From a checkpoint of a small transformer trained on Wikipedia: RMSNorm before each block.
Each number is 500 + 50 x the weight over its row's rms, rounded and kept within 0 to 999. Layers, rows and columns count from 0. Numbers have three digits each. The size before them is the row's rms in percent of the matrix's.

# layer 2 attention key, 32x160, rms 0.0703, rows 0-31, columns 64-95
081:534486407508449524560572499503486481515514601468453588430394502536518448624461615617543480391409
100:546487478518534563468506553522583499492561430584531553513548534456493573417506524489526505549604
124:529474535525524455440515522523548515481511418550498492568505583463477593402547478474535519611565
105:504575529450588545504566400505465512541391517445558482449470549535459459500502548453531471461473
061:431526437576553497624579451525507515564505528438535494421510567503512438595517508558512505444443
071:433494478493501524521515441547463473528480564439496496458519497562488436617465473552538469435436
094:585562511494435492526501541491422536549473590510503506502519458438442518540517584571500511527461
096:547506525490494511527478489475437473562561414486433536453544501439459462343530473415412499518468
102:523474480547521480543565489522553471495523438365447506545464460529558424562484479473503627449380
104:531501506472529497527472534503488535558496448518553497515599565509492528507472482476495410472496
098:511489441506452538543453463499444489395502454479482586395517547480558421470532428576437516465643
095:534499535518462524471539593582507459637544475535518520421577462502520527444491420517443431455452
107:531464485593526479533485450491469478454465453505637457564502511506526423418407465484480499478427
099:487515442495469455549519534505450580438482489457459452453635500533557581479523515457503522480592
100:540449439602540491581545480536499517407494452486480500431468483537479527486474591501435589536501
095:537537618485510416456541553537347574513530531506468509467443512456605513516466505473421464500421
103:588516513571522606513552532514390545531512483500450530616562455525457535464484574584432499510532
098:565432509554542591558406456523516549610563600535498460509472487475494517549524590492410427546576
111:496460506493476549526512448451453476512361452520532494452538513501580449562473475545535537470486
097:485475491545587418410478439565499513499448446487521524555462467541466422547502466377418466545555
107:488508536492512507467464491466444436473476561477517465516471496478401483490562530445479534478507
105:476449537554483527481421455433533532533455504562540495518543541524575481529445470504548545495524
106:407497468467491482509521548449584507530476461466470595482509481507564460418495457532469504486537
105:527533451573378513555505559449488455453451512538550481522520575466446485563469525468459466634493
094:513546452535497454538428417449538513465515519496439575485499433495593473514539628510476503514498
103:571493485443507503404493503502451463479520472451485555604530406466562517482441534495524482479528
098:457461437512502467472453392470525511495522485540537531510494455526476496530526568543527437522548
102:482428415466471517553536442551475607500474491461481469488491531569553542544422479505518466496463
104:567504508485448490550527547517504451554506482487485425525499483446538442583445528549511531526495
106:502522517487573425489508457544424539471473461474458547529471521523505485507614565500596406502447
099:524546510445501526441572520433510406547471474511490494585480456381497595484584575489558430540536
108:470489543531442542512580487410548509563525530510482468477575485454521546528546521623447431539507